{
  "n_layer": 21,
  "d_model": 160,
  "n_head": 2,
  "n_kv_head": 2,
  "head_dim": 64,
  "d_mlp": 640,
  "vocab_size": 8192,
  "activation": "tanh_gelu",
  "norm": "layernorm",
  "norm_place": "pre",
  "norm_eps": 1e-05,
  "positions": "learned",
  "qk_norm": true,
  "attn_scale": 0.125,
  "bias": "all",
  "tie_embeddings": true,
  "parallel_block": false,
  "init": "uniform",
  "init_std_qkv": 0.0374,
  "init_std_o": 0.0464,
  "init_std_up": 0.0535,
  "init_std_down": 0.0535,
  "optimizer": "adam_hyperball",
  "lr": 0.00879,
  "lr_mult_o": 1.33,
  "beta1": 0.9,
  "lr_head": 0.0063,
  "grad_clip": 1.0,
  "warmup_steps": 332,
  "schedule": "wsd",
  "decay_fraction": 1.0,
  "decay_shape": "linear",
  "final_lr_fraction": 0.05,
  "batch_tokens": [16384, 32768, 65536],
  "seq_len": 1024,
  "doc_mask": true,
  "train_tokens": 244500000,
  "steps": 7381,
  "dataset": "wikipedia_en"
}
Each number is 128 + 24 x the weight over its row's rms, rounded and kept within 0 to 255. Layers, rows and columns count from 0. The size above them is the row's rms in percent of the matrix's.

# layer 11 MLP up, 640x160, rms 0.0535, rows 78-115, columns 120-159
size [100  82  91  92 106  97  92 107  89  99 104 101 121 108 101  96 111 117  94  97  99  97 109 104 101 102  98 104  75  98  84 108 106  93  89 101 103 105]
[[ 96 103 109 129  90 124 141  90 164  81 192 126 122  90 127 129 108 129  81 154 112  90 144 105 157 107 113 128 136 134 133 105  87 129 189 149 130  95  89 119]
 [183 129 142 152 100 132 134 168 125 104 103 130 126 111 140 149 108 137 134 128 144 133 159 102 101  79  91 129 128 138 143 155 127 110 161 153 190 124  96 152]
 [116 117  63 178 135 101 138 119  85  93 100 132 128 101 123 115 125 137 125 117 155 117 124 104 110 118  96 114 139 140 110 138 182 114 186 110 142 121 109 118]
 [176 144 128 157  93 120 160 162 111 102 105 140 157 116 131 161 122 124  86 159 147 122 144 137 141 119 112 115  52 131 126 132 151 131  93 139  89 143 154 114]
 [149 117 121 129 113 119 148 179 129 107 101 142 116 133  93 145 145 119 141 130 126 147 123 133 116 143  84 103 109 152  98 168 131 104 140 115 172 105 137 136]
 [114 120 147 134 121 126 114 138 145 163 130 166 153 114 116 129 145 120 120 128 129 143 133  86 181 136  65 104 130 140 151 172  99 104 115 125 107 129 119 125]
 [114 135  94 143 133 110 175 124 157 155 106 119 154 121 100 182 164 144 138 111 127 135  81 102 149  99 136 140 147 120 169 119 143 126 146 116  96 101  88 118]
 [156 116 143 117 178 141 134 113 119 139  87 163 141 178 116 133 108 116  99 146 129 104 107 105 148 118 134 118 160 138 130 127 108 115 122 133  97 134 152  84]
 [151 153 118 110 148 131 176 133 141 161 129 137 113 139 177 108 106 148 139 114 122 121 106 121 121 145 147 135 170 117 119 120 124 142 140 124  99 129 143 115]
 [110 133 140 186 101 169 115 121 118 137 127 126 162 140  99 190  74 124 124 122 130  66 123 139 153 132 136 109 166 147 141 111 113 144 152 121 153 162  83 110]
 [118 147 107 127 110 182 178 125 166 121 134 121 133 105 139 117 142 119 159 135 112 131 155 109 159 141  94 106  60 145 110 174 132 132 177 143  94 101 115 140]
 [104 119 144 137 114 118  98 122 143 153 101 110 159 150 127 148 151 131 119 112 169 110 135 128 167 121 131 119 101 134 152 159 104 117 120 152 150 143 128 154]
 [153  96 132 151 108 137 126 115 162 144 138 148 114 191  99 117 114 120 122 129 138 126 122 123  94 119  79  97 110 143 148 105 135  64 135 141 119 104 131 186]
 [ 73 135 152 152 147 109 149 170  78 157  97 122 166 139 104 133 129  83 135 146 187 109  96 107 123 103 141 112 114 131 185 145 144 118 138 134 104  96 127  70]
 [171 112 119 113 118 147 154 133  93 105  98 152 158 170 134 131 116 101 110 145  73  67 132 121 114 161 127  84 110 103 159 145  89 141 119 143 154 135 117  86]
 [165  72 157  94 137  92 122  81 116 137  98 140 111 117 137 154 139 161  98 155 126  90 164  97  92  94 126 130 153 168 164 128 154 117 137 172 134 128  72 133]
 [136 128 169 123 112 104 105 105 129 135 106 126 143 129  99 121 146 101 100 144 138 130  92  98 152 127  81 111 124 146 172 191  80  96 102 182 135 149 143 130]
 [111 139 117 149 154 146 109 123 117 110 104 184 129 106 148 155 142 145 111 121 153 154 154 112 135  81 110  80 151 129 106 125 137 129 117 127 149 144  91 136]
 [107 113 101 139 136 102 140 135 122  84 114 141 143 118 103 129 160 140 145 138 162 126 115  85 140 128 127  93 156 140 156 140 172 126 105 151 119 139  80 147]
 [110 157 132 167  74 115 163 138 164 111 144 113 120 155  90 180 113  89 113 162 146  94 133 125 141  60 115 120  89 120 148 109 125 115 145 134 112 131 103 136]
 [174 112 137 136 115  93  94 130 150 121  94 139  97 110 131 121 138 126  98 126 126 131 143 116 124 143 126 117 114 129 122 151  61  98 130 121 162 130 119 136]
 [142  83 114 144 101 155 134 146 147 146 113 140  68 121 148 131 144 110  76 136 107 151 139 131 109 102 110 116 118 180 118 146 121 103 104 144 142 150 161 128]
 [119 112 137 151  85  53 101 131 147 120 152 105 102 160  80 128 156 124 131 139 115 106 122  64 140 139 101 136  68 176 130 114 151 101 125 111 131 131 112 140]
 [124 108 126 147 105 133 157 136 124 123  97 113 159 129 172 132 150  71 127 131 114 154 157 110 114 148  88 100 113 143 135 164 150 133 105 118 121 164 153 157]
 [125 110  60 135 118 122 162 128 134 114  91 144 161 200 138 124 127 157 165 152 164 106 129 107  98 120 121  91 116 142 127 137 146 124 110 146 171 135 109 118]
 [127 134 139 164  99 156 109 139 143 120  95 141 144 131 157 136 152  97 151 108 127 117  97 144 136 123 122 131  75 150 128 158 132 117  90 118 113 147 139  94]
 [134 148 150 140 113 162 152 129 123 103  85 137 142 138 144 142 108  98 151 131 106 138 164 157 142 139 141 119 142 107 134  99 132  97  84 132 149 107 163 124]
 [150 130 147 148  94 144 163 182 141 133 126 142 101 119 153 172 124 100 113 131  94 157 126 104 139 140 124 119 139 144 173 141 143 116 141 128 160 112 125 103]
 [101 113 122 132 123 121 140 138 113 139  62 131 196 125 143 154 141 109 151 154 170 126  81 139 181 108 145 111 133 116 143 104 170 111  58 120 127 113 107  95]
 [105 127 153 171 113 159 134 114 138 126 123 120 121 142 154 139 136 121 129 128  84 146 146 140 124  75 118 109 106 144 151 136 124 124 152 126 136 150 138 123]
 [148 110 158 129 152 139 117  99 127 157 120 136 132 160 123 137 153 119  88 165 180  71 109  99  99 127 106 116 116 130 157 136 103 128 145 126 118 139 117 105]
 [119 103 142 149  85 151 166 153 126 170 129 152 109 162 147 134 127 116  71 119 100 122 141 109 137 106 113 132 122 142 136 102 102 126 160 107 134  91 143  80]
 [140 127  72 124  80 109 124 150 136  95 121 140 140  95 135 128 135 121 142 143 155 137 136 126 177 121 104 122  59 136 121 158 136 137 111 151 120 103 103 115]
 [146  80 143 112 122 121 149 134 121 161  99 127  95 147 145 127 109 112 100 126 114 144 133  79 138 121 129 123 104 131 160 168 114 140  70 171 116  91 154 116]
 [125 128 108 144 132  97 109 116 142 127 144 118 159 101 136 136 121 103 162 111 143 153 146 113 145  94 124 133  78 126 136 162 137 123 161 104 116 143  76 101]
 [155 103  98 135 150 140 139 109  86 208 136 138 108 105 133 185 141 150 137 115 160 131 173 128 145  98 111 127 129 136 130 128 113 114 139 150 118 119 134 103]
 [135 128 126 158 100  87 138 126 132 124 138 128 149 116 134 151  83  98 154 118 159  96 173 159 154 151 104 134  99 100 142 127 137 110 121 174 119 129 138  92]
 [157 119 142 116 140 159 166 140 142 109  92 130 120 118 101 127 133 111 134 104 139 136 152 123 131 139  82  75 122 168 153 111 159 111 140 108 160 118 104 150]]
# layer 11 MLP down (transposed), 640x160, rms 0.0537, rows 78-115, columns 120-159
size [ 90  79  82  92 111  96  84 112  74  80 111 105 132 101  98  84 120 123 109 113  88 117 122 116  90  98  98 121  92  92  80 100 112  76  77  86 110 102]
[[140 165 148 109  98 208 114 125  96 181 109 124  79 113 145 100 110 135 132 104 160 129 146 108 149 131 137  82  97 146 149 141 143 128 125 103 133 103 146 156]
 [142 115 120 134 101  97 116  77 130 130 165 114 160 122 107  88 224 139 120 131 107 110 131 114 125 143 126 167 114  88 139 146 109 122  88  98 136 134 176 116]
 [135 107 173 153 141 108 134 122  85 133 169 142 153 112 110 167 100 124 142 158 115 102  94 135 124 158 114 165 110 142 127 129  98  80 161 127 101 128 172 121]
 [148 156 141 195 116 138 100 129 124 117 155 141 146 109  95 150 117 107 110 103 127 136 140 107 120  80 135 110 151 115 145 115 154 118 140 143 157 152 116 138]
 [103 149 143 130 157 159 145 137  96 132 142 137 115 133 107 127 138 157 124  74 149 145 157 124 130 142 125 137  89 160  92 118 155 151 155 155 144 137 172 124]
 [125  65  82 147 137  93 153 122 123 117 128 134 133 170 140 132 105 119 158 121 134 119  92 152  71  84 154 103 146 129 139 112  86 132 102 144 100 142 124 137]
 [111 108 118 132 153 134 132 161 115 129  63 157 128 187 158 129 104 134 138 165 116  97 136 148 123  93  96 103 146 160 118 118  94 153  98 107 142 162 125 119]
 [103 119 134 185 108 186 108 124 130 123 133 131 177 150 118 143 123 114 135  69 134 124 146 132 163 113 121 110 109 106 154  84 178 116 130 145 166 146  88 110]
 [121 152 115 111 130  94 143 119 116 124 103 167 117 154  96  87 119  94 100 136 124 129 163 139 120 115 105 146  69 177 108 164 126 112 166 133 150  99 135 109]
 [138  96 115 113 106 119 113 108 145 117 165 150 103 114 110  97 158 147  88 113  67 168 102 161 148 146 126 154 136 106 166 140 150 110 179 108 156 143 149 164]
 [ 97 131 131 165 150 156 154 141 128 134 153  94 127 143 125 118 117 131 149 116 127 134 151 116 153 144 149 106 176 145 108 119 141 165 121 104  94 176 107 103]
 [162 142 146 117 136 120 119 123  98 134 157 140 164  96  97 154 133 141 123 123 110  95 134 101 127 163 169 152 130 131 100 122 117 100 183 100 121  92  90 111]
 [ 81 105 173 141  99 118 114 112 149 130 130 104 101 120  96 161 216 134  96 134 118 150 159 151 172 115 127 111 112 141 125 119 134  90 124 148 106 122 119 121]
 [134 114 135 164 168 152 126 125  97  94 130 101 176 129 122 126  94 138 127 162 123  95 125  70  77 134 152 100 139 128 167 128 120 137 140 123 111 103  95 119]
 [195 202 126 126 138 135 132 114 148 131 108  65 178 154 142 131 151 106 148 154 118  81 125 127 102 154  88  91 135  95 135 130 127 102 130 139 129 139 105 140]
 [134 105 132 154 142 188 113 110 137 157 130 171 114 131 169 119 116 143 150 144 138 151  91 156 166 108 149 153 103 135 111 148 128 104 107 109 135  82 127 155]
 [122 151 155 132 108 123 136 119 125 107 128 148 120  88 116  99 113 130  89 103 103  96 128 119 144 120 118 110  98 147 151 134 128 111 133 125 127 149 141 134]
 [125 159 119  98 121 150 113 114 117 105 128 192 149 142 164 133 155 145 139  49 106 150 162 131 115 101 112 124 171 140 101 118 127 143 138 121 115 123 122 160]
 [144 155 112 137 105 122  89 125 152  88 160  99 157 135 131  89 115 139 105 140 134 105 108 130 133 128 155 100 174 128 110 117 150 111 128 153 157 196 127 162]
 [130 151 123 133 123  91 157 102 136  93 136 111 118 158 116 104 120 127 118 134 119 106 102 143 174  86 117 104 128 101 179 118 112 128 139 129 130 141 150 132]
 [149 158 124 127 175  94 103 149 115 122  85 109 132 108 108 129  88 113 112 107 126 164 113  97 144 143  91 147 177 130 168 124 166 161 133  94 152 117 110 122]
 [133  91 103 126 141 130 118 165 135 154 136  94  95 123 103 152 150 127 118 151 147 158 176 112 145  77 138 123  93 147 101 123 137  73 119 154 122 105 140 111]
 [137 139 140 132 127 117 125 110 141  73 138 140 127 127 113 151 137 102 155 104 131 100 142  99 128 182 125  99 130 125 125 100 136 113 160 134 102 160 120 132]
 [160 106 183 121 121 152 160 149  98 109 150 129 139 130 122 129 159 139 139  97 120 107 203 138 169 152  60 157 102 131 120 111 125 113 178 124 139  86 110 113]
 [179  95 137 158 148  90 118  79 121 130 146 111 156 118 117 131 128 149 128 118 114 146 132 196 140 132 124  87 113 128 127 136 128  96 135 155 120 103  93 144]
 [123 136  84 130  89 131  99 144 150 129 141 111 130 146 118 114 225 184  97 142 159 113 108 121 142 116 149 140 155 155 161 171  80 135  93 111 137 140  97 105]
 [164 150 104 148 135  96 129 146  98 157 113 154  90 131 106 138  96  87 196 133 132 152 160 111 166 137 144 100 167 136 156 125 153 103 124 129 182  91 135 156]
 [117 112 140 149 159 118 125 134 141 116 115 125 135 158 111 122  92 112 153 149 136 155 145  97 148  86 137  89 147 110 111 178  86 108 116 151 150 136 114 104]
 [173 163 123 122 149 143 132  61 118 124 163 142  70 147 116 125  99 153 127 117 105 122 149 137  95 138  83 138 136 132 129 184 120 136 163 118 148 150 144 158]
 [145 157 148 144 130 107 102 127 111 169 103  88 116 130  95 162 127 105  99 131 156 119 163 130 133 174 158 148 120  96  85 143 156 125 108 169  98  97 121 186]
 [125  72 162 147 141 148 132 124  69  91 144 167 141 137 139 137 134 187 146 140 106 157 141 194 168 144  85 129 132 138 153 107  87 125 115 151 147 121 175 112]
 [118 119 118 122 100 155 139 158 149 112 104 113 111 171 156  64 153 119 115 108 161 131 141 126 109 123 116  90 105 158 158 107 107 142 140  77 118 137 134 141]
 [157 100 126 144 157 139 127 117 154 107 153 102 134 101 120 182  84 142 168 122 160 149 129 165 161 163  92 159 147 121 123 115  99 117 126 174 123 136 130 135]
 [141 100 108 139 133 132 172 142 101 115 123 141 117 126 146 145 144 148 164 144 124 135 111 144 133 124  90 153 175 110 138 162 133 144 140 138  92 111 114 139]
 [104 142 148 119 124 142 159 120 123 122  72 146 125 146 117 140 141 130 152 103  74 119 126 191  97 164 119 125 151 104  85 120 142 139 144 135 105 131 122 184]
 [107 197 125 113 131 128 141 163 110 156 113 136 132 152 162 111 140 153 126 115  99 129 117 105 121  93  85  90 129  92 144 137 146 130 172 173 151  93 148 167]
 [166 108 117 145 117  85 146 146 121 144 117 111 173 138 141 113 123 123 128 128 129 118 145 109 144 137 139 174 142 173 122 103 217 136 110 141 137 103 117  92]
 [130  70  98 128 133 137 143 167 107 131 147 151 125 117 135 123 154 162 139 125 125 103 149 115 157 119 128 155 124 117 135  77 100 104 123 121 143 163 125 107]]